config = dict(
    n_layer=12,
    d_model=256,
    n_head=4,
    n_kv_head=2,
    head_dim=64,
    d_mlp=704,
    vocab_size=32000,
    activation='swiglu',
    norm='rmsnorm',
    norm_place='pre',
    norm_eps=1e-05,
    positions='rope',
    rope_base=500000.0,
    rope_fraction=1.0,
    qk_norm=False,
    attn_scale=0.125,
    bias='none',
    tie_embeddings=False,
    parallel_block=False,
    init='trunc',
    init_std_qkv=0.035,
    init_std_o=0.0,
    init_std_up=0.035,
    init_std_down=0.0,
    optimizer='adam_variant',
    lr=0.00137,
    beta1=0.9,
    weight_decay=0.072,
    lr_head=0.015,
    grad_clip=1.0,
    warmup_steps=382,
    schedule='wsd',
    decay_fraction=0.664,
    decay_shape='linear',
    final_lr_fraction=0.0,
    batch_tokens=131072,
    seq_len=256,
    doc_mask=True,
    train_tokens=1120000000,
    steps=8545,
    dataset='wikipedia_en',
)
Each number is 128 + 32 x the weight over the matrix's rms, rounded and kept within 0 to 255. Layers, rows and columns count from 0. Numbers have three digits each.

# v: layer 2 attention value, 128x256, rms 0.0622, rows 54-63, columns 64-127
# o: layer 2 attention output (transposed), 256x256, rms 0.064, rows 54-63,118-127, columns 64-127
# q: layer 2 attention query, 256x256, rms 0.0771, rows 128-184,192-248, columns 64-127
# k: layer 2 attention key, 128x256, rms 0.0739, rows 64-119, columns 64-127
v54:089149101086148178141122138112170122181111135158110130127123124110139120116127186104119104159102159074144147138118107128129143117098144115126115086149119138136164103152135144163154139119128162
o54:097118107123127146100156115095169073169122153126090107125131125122162108103115172085124145127141205119192084135105113097142120157142137108140106140106108155155134118121127133125161124090118179
o118:185180120171139128100146166192131185055180137123138130147088180142141143136109141103153146118128117150098096127094134168102095144138136164145131136082192108122128110146124105142106186129138136
v55:168157110127132140163141125066152147088130098079103117146139150110153131083098088072140131100137130110140134106154137092127180102122094145119145106105109100125143176159129174104135131158120111
o55:150116145183123140159106136125151144143080136102076105144110143108094139092108108090113150111149157132137134115158146163119130119083072145169103085151054049072115138106094145144100140180150123
o119:192159162136097166049091136090114145184143119176104155125165215148114168119175084104113113104141112095135132101122185146151112152073196165143122100096077140108160123157106154108114138120117151
v56:143105104145087096148122134132102168129099092099132127093128151141168131150161116153122133104173111119130145118126134119079141092087138135131160103151154153079118156108172171080157088193129152
o56:084119104098085083156071136152117102176163060110115128138108134111148091129161142110096105110124134149109119129085096127117141121136160155148112148154120140112106180159149127077150195136107193
o120:111104138119121142116151141097137140194098154098099150176158168160128085195148040114108169120145097106109143174122064129083120119118151162158117087125113099159121104103152120145121156179154088
v57:124145095106101150115154103118135135140126117129126133148150128121127137095163116134158091082154112103136102173137156132123137126135073103104165097121153099090123147147103155183140126070107171
o57:108122085141097087087151136127094128102146124136139143156157172088086139098103155107155133146138147115111143190141166093129116140091112080099117130141079101127135075143090080151132076108131121
o121:157122098189165164114116181144114175096129101118080151124154171079122116065118085108161124111117152248112151112095099126162141163141114139118137132101121141112218133120067126070131171072126183
v58:160079149132112134156126099099132131109135086104169138131123072115142159168125121181125134034144144117116133105134131172138126090140115141152101134182136092120131159190160164123086058131145107
o58:118087123087155151182056109083108090141115130097141134170097084079139104105130130109108127149124115159135151147158061207130114083116162190132153118155108088131167140166121143112126161115139119
o122:111136182140090121143184104145136150084144128109118158095140114107131118109146115138114126132107112160089141116090177133130093214164079106119152145076154089133126117119134146157098172126184080
v59:147144092140103123113065137124175135073167064127135098135128105094112131150150152110131137153135170124161115113155099121109122094105108159124128060155172116132115105110170150186138085095131082
o59:123161106168134111163034088142110101108130173150140125106141147132073129131146102095124151142131166147097111132188143120135114073179096153105136110196164131154116162131108101158105091097133148
o123:212125151125186156143113080208109120127167098171199123158092154140103119128132220058136133128090130098093129106073124114122099148186103185164140147123151150166110093086124184116126194144090124
v60:177150130126105113150133128128164164099133101158110153118154095134134138100117095124142156133121080127163123097131145106100120115136094150125125145150123125138120137148093160105125130096129131
o60:166169118066107098172055147142155112147106078102089133089114093149115104083150141135116193120129079159115132115099128112137100134130152108127070108126098103155127099133105163147121133117091155
o124:099086153133148140134178169085105117116175089144143118123120128112146125187173132117172137129158150165123081152122078140151144157147148175205171187152151110092204116161134134119140160061109137
v61:143152047103114110147095118126086115131082102151116137114133063136105097132099113094119128146123088136094082153084127131139124122140145168067108162112112159102138110143137131176115087176200107
o61:142133063130131133134119144124118095094107105145154132176138084171087116130098147109103115161134130123101154107131159158145147125143117147115177166145109126097122168128116088163163181130134116
o125:105142142177132153159111085118183148082167145120135114168143127087057121095146159155178148137100113159102147117092129071149142130175120144125100126123157129093110124098083118074111169111081126
v62:123104141115160096080140153117110143127136116157139081121129137102157125157179151159111152133131089116105148137131123148146168132118165117136077110152089085101105111136129081140130143100091143
o62:136113151150162103037153084107134125085127102142107142099113145095110134162141113141117187123122133104127150104156090095104160115178136153122067068162119131106134094107092114109175137059097075
o126:130158125111078136045109131132145101126118126122154149122103162144131071169067059120099140096160158142108090115195124151128110109087123105118094073165115159135141156094129068126154129139157098
v63:146121149099116067095105133176125134129067111113129155081095129119129105146090131086104110033103146182113133176124108150145081102176156119126094099139131144146156128116121086163099120150162123
o63:118132150144146127088109116115174145117124134131172121132136131142106108124097127172116133103120135177098169147116144094159075170154146127127092098136200113193136087111138096117092096166134132
o127:083190112146149182090120096128141139156092126112132160115143147121112150024098113138161086119149124173088151146099134125124181116115152125102169064081121153112159089109153089123173119182128156
q128:151159135140105153151100102128101126159153173154149112157099161158099105105157138086119106156120094121101081129166102092161143109132164105092138161081107103157093136149123128103086127129109119
q192:189193189229058205248067088152023099210253178206245003247095074172054011092227177026065150181038069000096013083245040006255193080105227058075172232016093042253024209151142068000018097000047138
k64:157150174143135151184101089113071107148165142145165078143105140147082079084152148097123084157114085119093132051155113087170183088147134096098135148100094086157087123145132118116087115127093131
q129:128131112115114116112127132127112125095132094137136110131123114120137128104108126134139117138135126114146153117133143117107117113108147115115116136124130127153134116109142106105122104113136124
q193:138158122140107100099110104145113082135123096130115121172101134129145117129127128136135140099109140127106116118185093130102113106142141151115109136102149108133119096128125119094088108156138100
k65:178185161180091170184094086139064089178197175176190063185086130148059073103195165085090104177105041110093082056177079070200140110113193077099122184070086077197045142141111072060066105095086133
q130:173146133197123190157102111136098097155183142168180102172107096132076095136182151105106124188099088117136058123173091087163118116094169107110125186096123082196075142128120087047108139086114112
q194:129110116136108135118154122136120123153154118142135122158111129094144094168148118135157146133125118133110112130146106128119092150123121147150080140164138122155125189140094111098156106112127158
k66:120082101052124106133109146089137179121072143083103184057151120154146118101060064121139104096144169117139188127087183160083162072154052111117185087158121174028163108133165160223135166132118155
q131:158168142156107156136098109150107102127166134141144084166120136101110110135155136123117125157093104054133114119163097096152139137079177128115141163093094095168092144092117082066098121110111124
q195:130170120143119154131093096138091114143192105166165087178079123123137099110171157094102118157081123095110107115174085087171162140098170116101154176076124089190124161138116118063097144091079114
k67:159155138159125157160116098134112091146143114163151088159113150137107086134141151104138129162121081123137098092153109075163138121114159098105112165089105108172091143132119108085102111111119142
q132:099135111061159111109143146112164114127089099100112137110146151097150136128132098139138148093128099157125162174083127153112089142173126170138152083169165163114162135105119170169189134188166162
q196:116120171061141101093159129090171127112104128078127133082136148120135170130124126156095141113149142161160178119075171166093135120093096134140118099145138164119130091092117157174166161163111147
k68:115128134129141131101136165140153143101110124118106140129149155086141133172136116150134153116140127140126126147127130137092099168121140171164083124152133144128154193128108158132142142137164136
q133:123122116118159154160157151118158148125135148136129153079127096165101154095119143107138131108118132126094148126110147106123175101166067104116163125148078135106122132146144117168113146111127145
q197:113076131121146106120153154116148158103090147100107179090159155114117151124059119144140116099137166183117166121093159143115123130165096156161096094163109147067135116088145164152131138127117132
k69:110086110131169111101135159112189150112097077116081127113141136075166166160124136153158177095170132140161166172086155170075098169112112153147120089177182176133146125135119155150200148145159153
q134:061082101101160126085107187130116148132084106088066169107167170076149159152083104171130153080160142088137170152115158147104143123128121185152136070172132171094169130109136152137151138164174153
q198:091110130079180142115146139128123148086077133090125149103152168122137150103100108165141131089156127124139157129078152128080130143107110122106098092157138154081142092127140121181152184146125138
k70:130121111136138092102150178125158142119114094137100118104140138114129136164092127137155173123149166148171117133125168149088084147106120133164114126151154165157143132122131118138150141129165131
q135:161127143126071159139100138152156172123142138131156111115139104156137126112138129142102154147104098081104139137151114127139143174183127109129171105124137108106092131098131148121107092116103092
q199:126126129105125156150119165136151123106123131131115103127109111123124116099116120131054158124129123156146177116093134134125135175194139122134128089131158124103128109081128149121158107146081084
k71:099078117101143138109162183086095182104083111096105150097196109107148123187115093153111136099164128069151119135095126157067113159075120179137116107156094179110158139141122143151142144131176157
q136:146121118141140157144118125134105106162160125160140139107127071139096103152131106078083085153118153113100086097135094114136119073141117092098139114133105110160088165099127169163101087089083102
q200:134143113125111127121086103126083138111145050131154132143130102168144145162130139107132072134067130060125109129138081150147105086122106070124139127136111152134158139076154121150105073107121137
k72:148170164115099144143107137137094110174137113150142093169112124124106081092154171096099121143124133147113120126160077096172163090116136111106133154098128072117099125118105110127116129145112122
q137:130132106108124122086126150136112131095120091120126152124138147099166119123114094107151112105135110076152094168137128155133119106081166106110132126111129140145158150154133134100169126134143123
q201:161136103175091135094117154134104105102132112125094139133122103112161117145118112125149139058137125084152115122135132144102090150127152082137134173096113173104137158123121095078136129131134121
k73:119159090151190159160099110119118152114154121161152158141122131128085089149105146156139137167108106150095109140112137103093147090125111123066113101121154122174157094081133123141113141098149195
q138:139116123116172144136086152143126090150117130143116124125085160090130121113134161140140138149112135120113134106128134148120123117179070086072115140160098104131147134151115085130141148105086089
q202:115139126122119136090177161144145124128141151124128116147131162103163157141135125133157126157084159141131145180124140143118127173095144162155109147114125171165145126110122070126178121114113124
k74:129142179126142142109084102119085093161129162160116101144091126173104087123146156095154105117145138149108135078170098132116123090118130082111130105107128093154147131181114096139099125154104117
q139:107129092135100148134128140129097078161168083115133156171126120123162167155130085136076119136145101164116101104112110137130116147099099172116110168132126134127108164121088075128141089092112096
q203:127149112110110146105116124131087092169152097116133114160141162140152117141132157135112124150149118091110136134155130108151099137118094132121124119108102127138107175127097122102131118116129175
k75:122134111157095144154119112136106139117149118153134137145119093137114106127135111133089110155089104115128112098145106118161157099149140112117138137126140127107126116151132121126102065130099086
q140:149106134068094088127138127140135163113073179102090133105165140153185123122106105179149113104154131156141168135092136153099133106169104131141116129191124119082146112116111170191172136129161121
q204:087088115067109125138111140112152167105079076083069183089154107160148145118080058162093122130145126088187147171056134159110178093098074131173146100194136140100159131060145155202151089109128158
k76:125099122119162137095169176107162139121101118120113137090171162110146138190108114126141153128141125138131127132106140147111102164140121171119129104159100122122146154102147113108164144149134137
q141:145106085113112114145096087146099145118147122105143115148106098124136101112115180144129112136149118130120147145149133132153142117142111142142126148127105128121118110155109106110099151122135166
q205:124121114111111112104111109164136144121127152124112132120150114112134121131122112131155124096121129167122117120118145117128137132117130133142104144129149116114132134166128117114154147130106116
k77:180208143161119133153106054148091102146172134132190093159093110145096130049146162148144070135087096092043121064164076092188146078158212075094139150070121109177077088166129074091054098111103075
q142:152091132150080105138149098119118150102142095123115128101118131147106097117099105121128117133118163126151157104117136120127139124110117149127135166158126150117139127123126095102127147073125104
q206:108131189146148155084163160111118158138103125168119117071148122158125123131084139151152142142102104035156093142090141135134174132094117181154130118148113158137126114092173141132134160129170125
k78:127099101119146156160117159130142163147150079132119144135122141117114111187204120104119114147140109154097161121125128116139123142108149129118156146133123140127125188115085092114125044119117176
q143:139127122101097106154120181094114071135146091119115086131115092201137144143145138159109109157113116124148123115131120131151112092099128104111163150148137102096099155159096151159133150140181148
q207:117119146126112137138137129090094120183114136124081041105133082204138124127105148050113131122090119109104145121146111154139178111087095168122160113132112123148140150109135170133123123167131159
k79:121167123111109120142152114140109116160127135110116171165133145141118119106142140136081090150156106151152098124153102121169146122151144145126118100164098122137118161127163114095125075133134124
q144:129084078138137112106136129153125121143097087136084152152130127124145158109156120157113110142118101090145106116138134115114117087080132143123091122139139159160147125127127104112136092117157140
q208:103129105092105154127129138127128121094136094120139112129125126106163152089129100107102141100140137118122119125166102129117146121079085118123112105130145150162130126160179069105125119104160204
k80:129154097132124145148115092115089093156163111177150090108127072147101102152133130104073109142098075099092137018177112106126124058158164135102120135105085144124094140093172113102087076110073178
q145:102116111123161134161140111137095081114118115151118072149148102176123147106089155117085122100111135108130107116182125109145184057083127126114157121153163120179094098160095096132069073106099177
q209:144131133129155145123067133130083150112102164142149074142104110094160109091130101128100128100133127113095096092193104111110129139118122123100118124141126194151117073158110120098110144101099104
k81:131166115115099107119156111124135113135126123103123119128152133132115134141128114108120118107120110129154165145154108151132131117122098135117162135138144146130116161094108159128138107153110105
q146:132094153153167147170127115155126139125139141110124114117125158124105155131184146145120186114089128128160166152135131134167127136115137140143118148097084084162130142165134130132126094109111102
q210:161132120100115109152071150128094122119124124170130114110113103110151133093135165137122133126111146129147050148139132156140126132046172123119137126109117132212090071104169101131088086088197069
k82:140074133124092108113171192126157147088119165108096146107142145109167133169131094159111124141128126126124156129104133134046124154162106126127101104186100151119191169111126135134173178148143154
q147:121146189083106107120086136121102097117139111121125129126112140144152123099128098165116115147142122130146118136129128125132102115111137182114115147158105166129160130122119103102133106141108152
q211:135124147058113140109131104133128165134126153116128145099149160115149170085134142104158137081133138133128153142143126117110131103111101132160166131137095163125159127123159108168141160144061159
k83:141102102189176141096100137126135155108119102078125129119125138071145119174114095124064145124157109083162104104115155147088115159143095133177088073164172136138146119127176109125125114170178162
q148:136109120159127152129091132149139077130110114102114132145131107122129118152143119149169143127141123139140152131133152119100120091078130137096136120153119136114144110106123199158102135123114092
q212:091151132121136157106120110125124083131138116122129132126096058060158151185154145184146151119164101136140194079125147129087119157095179083138132146107121146110158100142149127111135198167114115
k84:173172106127149120157109124179097174128134149106134112148112171151114092127128130095176077152125120134135075141111130130138134119170134129101092113115129103132112148135141123136122141126110141
q149:134155137121147131151145120103123100114109126152101133134095164143099163143132104109110154157102113147128124105143150150136130115111133071124126120133120132122115113107110143158120095134159128
q213:163075119163115129094149120104153111137104072126109125145125168128113154156141104100105137123131138140131150126130127151110115179092085128127121165158099138148106154146094149132167128169134109
k85:106164115117122135126092154158147140106118140086137105117130119146137116063181096133121153137139118110123148101111123108117150122148090120113137102113165141148096132140135125140124141162083174
q150:130141127147128140141123139139109115141133139134114127142133130113099124129138131128125121137127132128109122124128124118143141120143121137125124145121137117131129133116113124113124133124126140
q214:132132127117110135133143119124135158120139139119134131135124131109126122126138129122138114123130142133124138137140124120153143157171129137134131133118135140130123143158143114126129147113127141
k86:014000071055221074027211250069255255014000107015000247000239147070255217226012014206209227040225238096248198248019255249000034228109000253214128000255194255026255164094153186255255189200214187
q151:062015138001136056075192145109180255083000112000000212034240156124235220171022013173123114046194194137190255205004182255007091129096000173215110011255165202007252129133154158255210117184163114
q215:075042141013134067077150197088157195099000119037040174015255169139239200168030023165146159065182154138206177207047185230025133142120007190190124036246167220000244140071174171232190088201160156
k87:130140130147123125138124105147129107129144120138144113149119122125126111129143147120130148131122107120127114111128117107127126132136148122125117131122132121159112127125125122110115117131134130
q152:142139100146140123116141133138164131125141128119133109114163182144105144096147126130151173125111131161101125131118131134145119154160124126133097140118112111123152105152110145132133121174113122
q216:178120090157186126135143122185149168167131167180179142085143143177115182083108152126131131108114103141070092138128103102118090133168142119155134104064113097148121125172099106135147133125174135
k88:070148121133075139106103133157109163119125119103095130154115106105144127147120151172140150138147160173146159161151127150120124179106165143144169110158128153122143125161145126122134119115091116
q153:090142112104114152124118141132116135122159171122121128140130145151118135127157147118117139164095104168136146118147126124115131184114130153138123129118151137188095134109127089141091161133133123
q217:115129131128147140176156137113156148177128144172130152167118149151141114173195185138147180169116098143127145148073130125112130178141115175159134161130098134189123147151153169155144191102197142
k89:109114129155100177119169155117106099150120144133139117102119158122139134136131125129141112125149129156096093112163141145144122063147125127134096101109134104109154178079097058118138115091098140
q154:118097130147099167122161143132118105120131078107119129110116139144178160132123129072112131096145113110131107124151127113114155077150119139130134099143119110117144187143157155101115159134033122
q218:165111154152154113135146116136154130124110125121153144083126123102117097101127136074127118137156094094143080176103139131142147103075123122138140118152110090128123159108142162136101149139162114
k90:152143151110106129140106102135095093108149085124158074168115112145093116111146129196125082160117109176094162099131111124132129131163127120092083148084121145138087095100077162103138126109117135
q155:117124178130160124133161031151130086131150129168110138099096103103125136127121195143120161164120142075139156113107136138157160082080140136122146159121109098098118137084135163124092110088123156
q219:069162160111143130139144078133133096128146094174135115127136143111136120150114123161132130134133097066153144175151118138169140164083137139108115144120132090174112152149132146099092125107043202
k91:124148119112154145120092141105157128127098091107097167127139126117132137115109094076168109136124102102134117123104125137148123147126141101130138111154103131098115145107133104152162129157134098
q156:107108125130187108125174165149154165124091181121109148084157104136114105116087153127130129063124147088157185142096144127115141130074107157096149100134122175178156139120196153120129103123167138
q220:119102163126162105142149163116142115131069119133105193082100130096152125127124115142087172094149145117145147135063132171111094105127121207146103128217071146129123124063109206179161118118181111
k92:166162165169108187143103127133123102171147151173153087157133136139102128155139165102127124174119103121150144103146153110133145118126141101138097128107126102132108158115113112089086134137091151
q157:106117126118169134096136151129161135130096138137115121111139156120121145117145174169109131105172120163153130145120130128122160122164116166110093141126153157123145174111138115131115171170146155
q221:146144139119167123115159172114164120148142170123119126108112084086115188127117179173110152102162131196111142146123134089116135131142154136150112154133131182073103085108113150144119179146195113
k93:137163123176072124181099100148073094184158161164188095183129111155056087118164161118111087186094124080087107113182134087174154102138153107104141173095139062185096130133109105078078108095102138
q158:126119134150121134132147107144131130144127120132111137129154085182097110106095137105114119128127128124129163127136160131155147108093112156136151141158126112157117104130118101111111128068142108
q222:086122120135171146135112142065138110124141143106140168143190087163132133103105150098117110121158138128144135127135134145152145156135143137124116101131176116198090133173114143112112087133140058
k94:109104128134142135139145108152147125106138082149112141113128075081144152138116177132130116104149138134130120106089138148115133122086107170158150146132115078109126161100127157137138155149142157
q159:096116148111123120143146091135141153126135154123139160136164082137120133151124142114144120153134152167116108103132097116124110122161131140121134150126145091166120095120132110130125093101110124
q223:102130125095038109143184121143134101096146094101130107134133133103104131145154163089161094128087169148112168105160119097082112166197143140093161175051157109192182123161183044144121137154114081
k95:145105100109174131084143169142161163057119146108105138118133110104172158132115099140106153101160129067149161151107133171102117131191092202148099068143151138091106143160138143160200160114109117
q160:118146113098171132141136157150122172166134137131138170122136133113125078095159104099091112135134161147116099096137116128168097150174111160159114121094111129159103128138110102141151154122139151
q224:142122160138159133129156096114107196128098178130081136104130105139140105103143064077110090117159145142124122113124134143133141113162102153144120108146108121146159093190139133117146114137158166
k96:123128163151173119144151095156117121124153140132110112139143086121112141139146133108107133124126145125113143155115132154176168131165124159123167164101116115136127135165073095137120107163113079
q161:126120124141099127109110100140120132131117081111108139156098166121154141124138129156129094128140126190130094155145101153149122087161129156102139157123142131096114116125116117136104173158072106
q225:151150126125106143154082075112110128150135171126135075154090149169122086092151150124191147141137096160131101135172111106119119103175129146122140151107132122116152109155139075145069173125109132
k97:085105107125098109081161138167146141127092098093092163121147114102163164110126104150109127105152184159148152139120118160099126115148087155121143103142138142123177121113140175136172136163128134
q162:095153095125130126121116188098125070120152140168108160136122118091131127162151147126124152129127125157128061129121141118184125119143128107136116144128111137154095142143118123145157083119108075
q226:103134117143132110102133141142107166147092131167136148147116143120120128102054128127098159093151153175094128107161146168199195113109073115107131105113143179129105081125153064143115051119132021
k98:148153144116130108161140125119116149116129131096103156129124126129114137163137080179135113114141112063135167133122128145124117090145117143141168081149141135117170176112137161126184120183126158
q163:132143147120132158140133097115111120105156108104125125115148168127157140104133096093111131151144140189152135098115142129144111112112106113142182143122131120126099104161144114138152126100083153
q227:103138160111089141138154134124144196174098112117090095094142171110166109124218078145132145097109109168113194137131158102149185097121073082144173122154206108120149117228166139169130132164100134
k99:159162084160175088134112069128098087133119144128126136168096098144116145102103151122098103151112124101118101145154092120167114140142129141095162138096098112121119103137113126097085093107133098
q164:139161088125114161154084117082149116107105121157132081155124074132108160136139131104109102137141136109158116157132128116150114127095110123132167115141114096079107149156159113137105111142162095
q228:138137156170115185100168112097119127128138124118145117147152081074146170143070189109075135122056128157176132162137124130147127095122135083117167106095133125112097112046153119154106158136164109
k100:114112112086118079093102184127169143112118117154084131103144136106192175147133097140151139118143171139138128142157156136076139189106126170150105117136154179128155153179132180132125182107132185
q165:138113094127108138104107108129099109137142112113147122086113148120111172157152145104149102117128154134128088102097140131124140102166095152121111103113152099153121105135154112123134149159141094
q229:188133108137138151119095129167148135100165178129153147108151101118084139173175108154109166146080097153083072107137129145109129153129137149095138125128109097164115142137131044098122154160141115
k101:115107118119145112134149142141170108112126176128147107157094141123169097096117179136132114108164146127125167167148159103071130098153147142148102129115148181126149149146123130135137151095175110
q166:152130156115144117125164122168156141107121158149117158116136128130143137120147057080147143123093129153112110140098117154122150113098090152140115127100081121122109150145116099121188110080180078
q230:125151116107137121135137108128144135081106120131088133111156128147136137145117121087166146085100084143113151098141151146094171133118112098156078113167157099132136137172112119186133132099119096
k102:173177110160120138115102097121100097191158196127165135152126112134090085109167131136117114169141107198096086111141097101148099109169175155117102170137072127131140064178106143113118136167121176
q167:150126115140113122138138107142110129114102154124135116142099122088119125158062159115077137132119113049142148092121123162128146123147140138094100097172118117148153134105135038124116127113101110
q231:143118112101124149080146068084146100121077136089130093132100119095123056126159140111072105123094153151157106120081133133111166112151167123125136099111086123130061154164134078095126063114099106
k103:152126152172132134142159175141113110130153118135140124137126164113130110147132149127185145135118161118164139131118109125149153098163137121113114189122139125111155154123134137131100153096121124
q168:158073133144123121099113156125167180164140163154111141095105208107121085131115131074144103158130153143095146122144134101119122186163135120123133116086103139137132162153116113098149148147160131
q232:153104094116128125120180138101117148163090117171110121131128127120131122079143089058138117121129127133101090114111089151150150117101102130099108133082126127153158050107120141140128109123086126
k104:133173145154144119149072127109117097113147169158148133125126105122101130127153192081113145122121131138114144154118147130112099103117147085148148130129126144124110140095095125112131157075142094
q169:154102129132155134130105099106118141137123139156122134112131117100158115120112128098105136133139092127088106113121131143134162141159092118098133131159141148132115115127191119148105146093109170
q233:141148131148143142154125141098121152151154104151117128129131110105124118111123152077139097176134115146137114122166088114169101155138110135079164142124149138153093129171181078093089163077161121
k105:099090115096160123079131142131147154105080126106102126097185115146161159127117092145131136103140132111138144170072148180074138123131125130139122085154136115072136102107118149147176141151143140
q170:105138149107115162113130148125127124138117137140134084150087137133177115098122144149139129164124114133144082143142133134138124109120148163126100155123086096105126155150091088128148160058162161
q234:106145134057133177136106138115158124104152149100104123144152104162135089090138121145085146139110092138060127136134107130165111083096136123139080128114105094106152137101093113138113138132122140
k106:138113106132174088129168121132147136126110124111151155100121091145146130163110101161174123107154158179146140108146163124083132121126108127132118106158154162151136130096147141137155159168144124
q171:113096105142079128172118111143102092082131143099112132125114144128123146124093129168124108143152139140135108130139134147123119135169114144141082120130108128109154127114132142111137137062136123
q235:096069115112102208165187146143177138072058154108131154138175078120102156096030135170115146072152148160107118151080180146139102201143063166135087096141127146129141072156109064136116166086134041
k107:168155143129118110142109104158085107107191128136172098134099129155118132135166116139132095163119093142143125068203108100131127084139149108117132168100093128136089149147143140096107147133144137
q172:115104123136133115132109159111131125155130051170129137105128085110180167109129055141136101118106147161141135120168123128143114099123142144118125086126134121118133117144139116150145096151068132
q236:082102085123172111105082176058150100167140086150128127133133114080127152091153072096118104185117108146104125094148147128122132105052130130123148092099177159152119134133196111121159098123092142
k108:147154143149163169135122118129114140086141172155141092121123155158127114136101099159020133129127111132083097130148085093167129121144141109081098129142128105114112108123123134137113125123116145
q173:151092105116165110132137090128121152087151181112160164148094115107135118151107145144126114112113127142099086141141120117121104075083113098097104142107122122091134184153114135131129126105155131
q237:154117135134133109145110076139121125131141173137137087152065136115128109112153105125155129090091088108076120133150084095174142119086143107104098143113113120121097158146069092103102140115121117
k109:112151132098089100096165160150183140135117120115132160112157100155176156127084142165139138097140188131119151128123158165105122153168093166147139106146138131109152118092134162153153126124123095
q174:111154119112122116120122146165126181120124092133112116152147126145129094122146105106137091107138112116122124141122105132110099122076123109107130118154105143102132115143138137105109118144101161
q238:163133158138180175130127117092060158116133141117111120115142182170150089142117118102146064159132115169139116159103115104185102130113138145121166131155134133100132095075083155104147092076106143
k110:119090139115116105102171156113197127115127089148085182094142134136136154177112088152125162141143138093131162119091171144068123165155094159137115115174138137128144133118104134164144168152140161
q175:123105131127128119148107111143109088158106139123132142134148087162123136163090115128115156107123113167108111143127150140133154135157135125103139116107130137141135161130133096120112149122133147
q239:146123134140104140122084148120138106158116093160177094113128098116147110136110147175078141132105139180171196163162180116129157153169160106096056155138091138154111170203093128093130192133173129
k111:120135124132136147098150119140130137105133145141116136133145125147159135133105106145159120131126133148135103097112107103103079087097130106147117127083162131128143114114133138143136161114128138
q176:137135132112163101149060122102107127145116114153152139109119127111135143112103142104143086085154113109134136126119111160117119102128119119088126087101097124097132127106125061143093110123127135
q240:146170111120201137143105157114090045152137078126113153120121144145122085094118114124084069099160086150131162111125125160154145083103127155081138149135102111146092087114074127142122044178118118
k112:120143134133129115113161174139157158164120096138082144112112186131143114124104117129108141098106169091134118139104123121167135173109135137157140116129147134090111123142096147144139101139157148
q177:109102102112172131068144123106141143140111116158125147110158164140121105153095119089132120106125131134116092161138136130120144139129180080135150128092105162127172171184170127101156131118156133
q241:097115099127202171098156143142110182123154141132136140141131156097138106144118150158178107171126086138111071105132134133123060159093157085124130106097119175159146160096137077128148126090112182
k113:157180148129150113153101114119115098131143153169150107125159090103101127106156113123102145165136157139136164091137125105109140149091138181124123145108139138106157112117155164117121122142145081
q178:110155154126131136127120164138116122109121170106140143089108109169131162125098118110146134102111155098116108139124125132122142145137140121118112110164126128111164124105136057134127166123181147
q242:092131087128088125143171147164094078174160127100121142119168084116117144129121130123120171080148132160129170164135123120127085154089146127144129109175161102172163143107090132128157096136133149
k114:129134103149148128107123153120134125110123144129156101134097179103135082155126129161151115161139142083135136049116134127133129104146117147112150143138119113124100127125093133141108161109099125
q179:133148129135069159119169106107128155106130124127114130135150098172103103117125114116141127112129128095105172137128121155139132161104111127126114117131174088107156160097176135136124107119118102
q243:133135155091087142093208167147142137119133117145124156100132066090162097133121144087181120177088084101122157117101132148113167119187138143106125147133154107152181169112126169120125130096010125
k115:125105142122144126154129117138161136147119173123152143128135192089117116141152131108134114175153156108128135090118133109170112142155143159111153106125171128142131103147131103133154148112177121
q180:130071163126176123116096127134138075113132105118131116155104154143130121106137155137129113108132079091157115120145107103067119088108097121096138150115089093136117100179105151123125124135143140
q244:125071171099109121090152125122126109151151144124104099151114152157167166120152180104174110149134105059128104123116126107147150126087133139151142184109143161099139124185110131092131108113092129
k116:141127113142138130124161180126127091059108115086144163115149136110133126120101112104094152105131152146118145136146166177118087130117094123114108101147120136145160151081140134146159142140140133
q181:114161124137140128135090128127119136125146170149159114142144141152118138103123080113189110094145147083114089129140133137141133122066139103100137131066111132132115115147174071147118072151145113
q245:090110155139146148157142137130098154105102140139159107156149105165148148143147141145203163080140140040113106149124131123140112153109139147124137118047136120176141135122098083142089099145123149
k117:125135111142149118103170125147176159122121105090107107131143126088148158156104163125103158153152121154185157139132118149066111132163106127144069119194152203139150147150110155144160139110155094
q182:114059120136107160122095114108139101178141109066146144111142110148154147101157109128110126115125126142141091147148120145143149115130152100118106126146106141104130120148128093124135143106201153
q246:103116120044083106066130107180117152180172100119154110114097146144140169119149170176120111117174102117137111110181117164165160093177155149119138146095117131118122136127110125068115086125197155
k118:117089169194154128142132108103141167107104122107093167135119119147117120135102134144139155100131164162140139147091133117093121148139091136128112098164133123096146122109161124162143126145143090
q183:154162088145128151117089113158115144095115125127115127114170106151145140132119110129148157115118103134115109126122126102128162177096139135101139116157099167142136100125110125119111172119161112
q247:140122088158120130127134158191131131096106119141124127121142098123156137152107153148131101126150150106113143103123131154144136156066081132131105145163189125125120063109139125150119086152149051
k119:131138142138099113149140118125101136110127119107136072121127148129111146135132116114124177160141088121121118108174112111094132126158135150114124130118082149160094142152107117110125146100137124
q184:122123146145091133183116122103145133134138177121134130128085157123132156152162127125127148163141093146117188124144126141170151155153157141112116119097138114172091175139109127115156107092173084
q248:126142121160104151170133121117120133136127167117141128128131137114132100165141126121126157156142116135113088090128095073163148152152158132130150153108116124173085174140096159100190117081121085